Weights of a small GPT-style language model, trained from scratch on English Wikipedia: RMSNorm before each block, a variant of Muon for these matrices.
Each number is 500 + 25 x the weight over the matrix's rms, rounded and kept within 0 to 999. Layers, rows and columns count from 0. Numbers have three digits each.

# up: layer 14 MLP up, 512x128, rms 0.252, rows 465-501, columns 32-63
# down: layer 14 MLP down (transposed), 512x128, rms 0.0605, rows 465-500, columns 32-63
up465:527459498520518470503497496510496471516480473466502508453482484475480513512524518512518479495522
down465:516537501480468500518492476457532523541485530461529502490472532515485499499500466501483447487531
up466:491498500460535508467506463528489520530479480537479508548508490496445485516516535495526543507496
down466:487526473494486449501475468494503502525481482476494508529512470521485493489494464482546520506482
up467:492531488480497490525510498505486541537507509488523493486562501526524518514492488524549458524486
down467:506467560532469516515472464502485494456469525508468513524492498535493453517539511514466490498483
up468:519493527517544491444497504532512496538506509497519458499418523520494501500519489504478448518493
down468:503495483529549515513512510471534545453505497500545445467509514483520480474561498475549489513524
up469:500496529459503471504471492483473483513508523486493465504484524556477515547496493490479461503470
down469:482431473499528520495524499532540499500570481533493493509497485463545474508497526494524492520518
up470:500469494509509471513457522521525527512522470551487473535472502496554511510540552542486519489519
down470:496486471510512470480523502487505485472482538513511501501548531521525530535521418450511517547490
up471:489497509444491483511538512514527482462496494536495514511518463485487515452500499497477508549459
down471:473501478528476474508493497486501506500483484473508506501510503480477522505486456463510468436482
up472:491465502527494512512534458509449467518498488488513476520490532480495500515496494547464521526461
down472:487535498496490479512442470542479526519476529501485509480492492524490508464513508510514516454482
up473:528449538516495495512520494496522482521497493510544426545532527534503495515525500513531497482504
down473:485504536457483489530505485516478470516512531484455524487555498501507485460522464517496405482441
up474:478550462472535518509487509498490493488478504487529527490550500512516508498434494523499537513484
down474:500512503520480502508423480520491501526504439544534522512496521505523475490508477544509472498494
up475:498490524520491483537466550510485530518520495493490445484461473509496481529500492493506482480517
down475:521480529511529531479554482506524489562516469468502523511537526483465503490473452510534525482477
up476:528468484507485464429498477498511465511543520504458491480488521486497485446518501500527502506489
down476:476493492507512492504572510507481452467499501487485464489505493530519536463501511488480466495474
up477:491530536506559504472479516523525502540465448451487474529487548541477479541506495492475453475508
down477:466474452531512514499530477514451495493485498475519509486493499483533497468472496476474473500464
up478:497529464494524511531505478503501501525557536543507467514542481521530489491525483501475509495579
down478:484494483517516492495504461484520508478526438513499458525475543502463484451513493493538479522493
up479:489455472504515500519478542492513487492537491506502483482548496508516465513516524512473449465487
down479:498511517478528424529530475523507476509518460471482531464467484434481481458516513476500497500520
up480:517494465493509474525517538466464476502509464480525496474503505439470479451537544513490512510541
down480:532524491521484436510468544477526486533461509484481540530499466557547463476522494550489488536496
up481:511542521523518489526526510538473513514488476502511475477463485462506474505495471532518542534479
down481:485452502510475512510525497476520506479499483498494505503468520524503470486468501474483518449487
up482:501542497513516509484540470525487498565445501495481490491511488542470515532472483479485510486551
down482:512477451464481470502491490508510501513479517475515499457515491465489529456497510458487503450497
up483:504498502502505491502499502497496500501493500499497501499502498504503498502497500502498502500507
down483:502507500495494504497506486509498498503499502492501506507496511496501505496498500503499503502495
up484:515485470419522512444511513483447478543519503474508470466515453524460510500554546518478508512480
down484:530492466512517509465473488488506478487471547482489462489467508512496460515474449540472514539456
up485:511461513486493486503495487469464474517496478513483486451472543520498468543507513499491505529480
down485:547422435538475494462523509495499516508492507497488466527517475501502466476508491533523486515498
up486:483513508508485495577482467547499498534471506498498453509513527464522532506523465511507495491504
down486:472496514523503512470488541491500509514464487448502469518474471534475514525500424531470534482485
up487:486504513458489459506471479506473465508486523514499481472501489484506499508425480504497514502465
down487:433491519497497553496510468474511513528533493506554526508497536476490485475506482482538494488480
up488:487495469508508479486468460472488505457512517534516479521515484495516544517505463489483481525469
down488:512499481493500508451487483461521515503486513524494572521526497481495501492491452501474520468454
up489:519496516509522516552512501514467498519548465489531512503530502519462508529479500519528474513500
down489:548451547475476547491473501516436475542458499516487497504516508519489498530496490515517507485479
up490:498503484484547495494516493464482467494515546524515447513516470462485485476490494487484505515505
down490:534483477500518529480513530519539440521514468501484520493530490475455506482509549495496488497507
up491:502496477529522483452439532499542509543509529496504524494475531504473504516506517473509487483487
down491:498502501545477479520514458501522515506501503503531506503462492444498503522501520541528510466489
up492:493493511502498498525472532514523509481523520510501499535505474504496497467488497533470509484454
down492:517498537501488509531466533513480477449523527462473499531478514518530502503497505491486502524505
up493:510481480488467471539453498518469490490513469493501442504513513498489469500516506538496509461496
down493:493462486483481490425522505500502490498518474460536530514472442568480477486497470492487485495484
up494:530480542504509487436469495460483478518550530518497470491470493541454500509514483475476509514476
down494:472505526527492516440491514559541507452516515490505511522512476525514506499493517499472497511495
up495:450431529497550500482501500499501511500544507527435488497473486515516479515481512524494507479528
down495:470540523465473502491548553511491533507516467514492555499508472511510499476456500489513526492502
up496:497556485505510483476569526504497470493519516525487520475529478472501511557503519523542504475504
down496:519499489500513467522527476491473537508499499517453505464504478523481528533531525510414448512503
up497:488515478516510496525475493490498481544516533496533465536500499505489515514524492513514517527526
down497:473509493465527477525491496523530503500484543510508462522487532479493516537525504493504479505477
up498:497489484473526477496474489513522496505513486477522505488462457477513526523473484491497497477477
down498:509493469553546530517482527532484514483527511527471525522531500480487515533507498504515490466506
up499:523537511509543497519487515474495437461501468489514507483461512556507508492514494492519490534489
down499:560477529517479550529465504470472530518548498468501514493482517481512501509482549514490515519495
up500:490467500465471497544464510473516482487503508492470519494490515485488507518457460478512471513485
down500:483510495511524529501529498519506508487482509525458563514505488497525467482463498482481425489489
up501:524485485566524505467527499512514504480467501526485496486523530511513469546496522531511498497472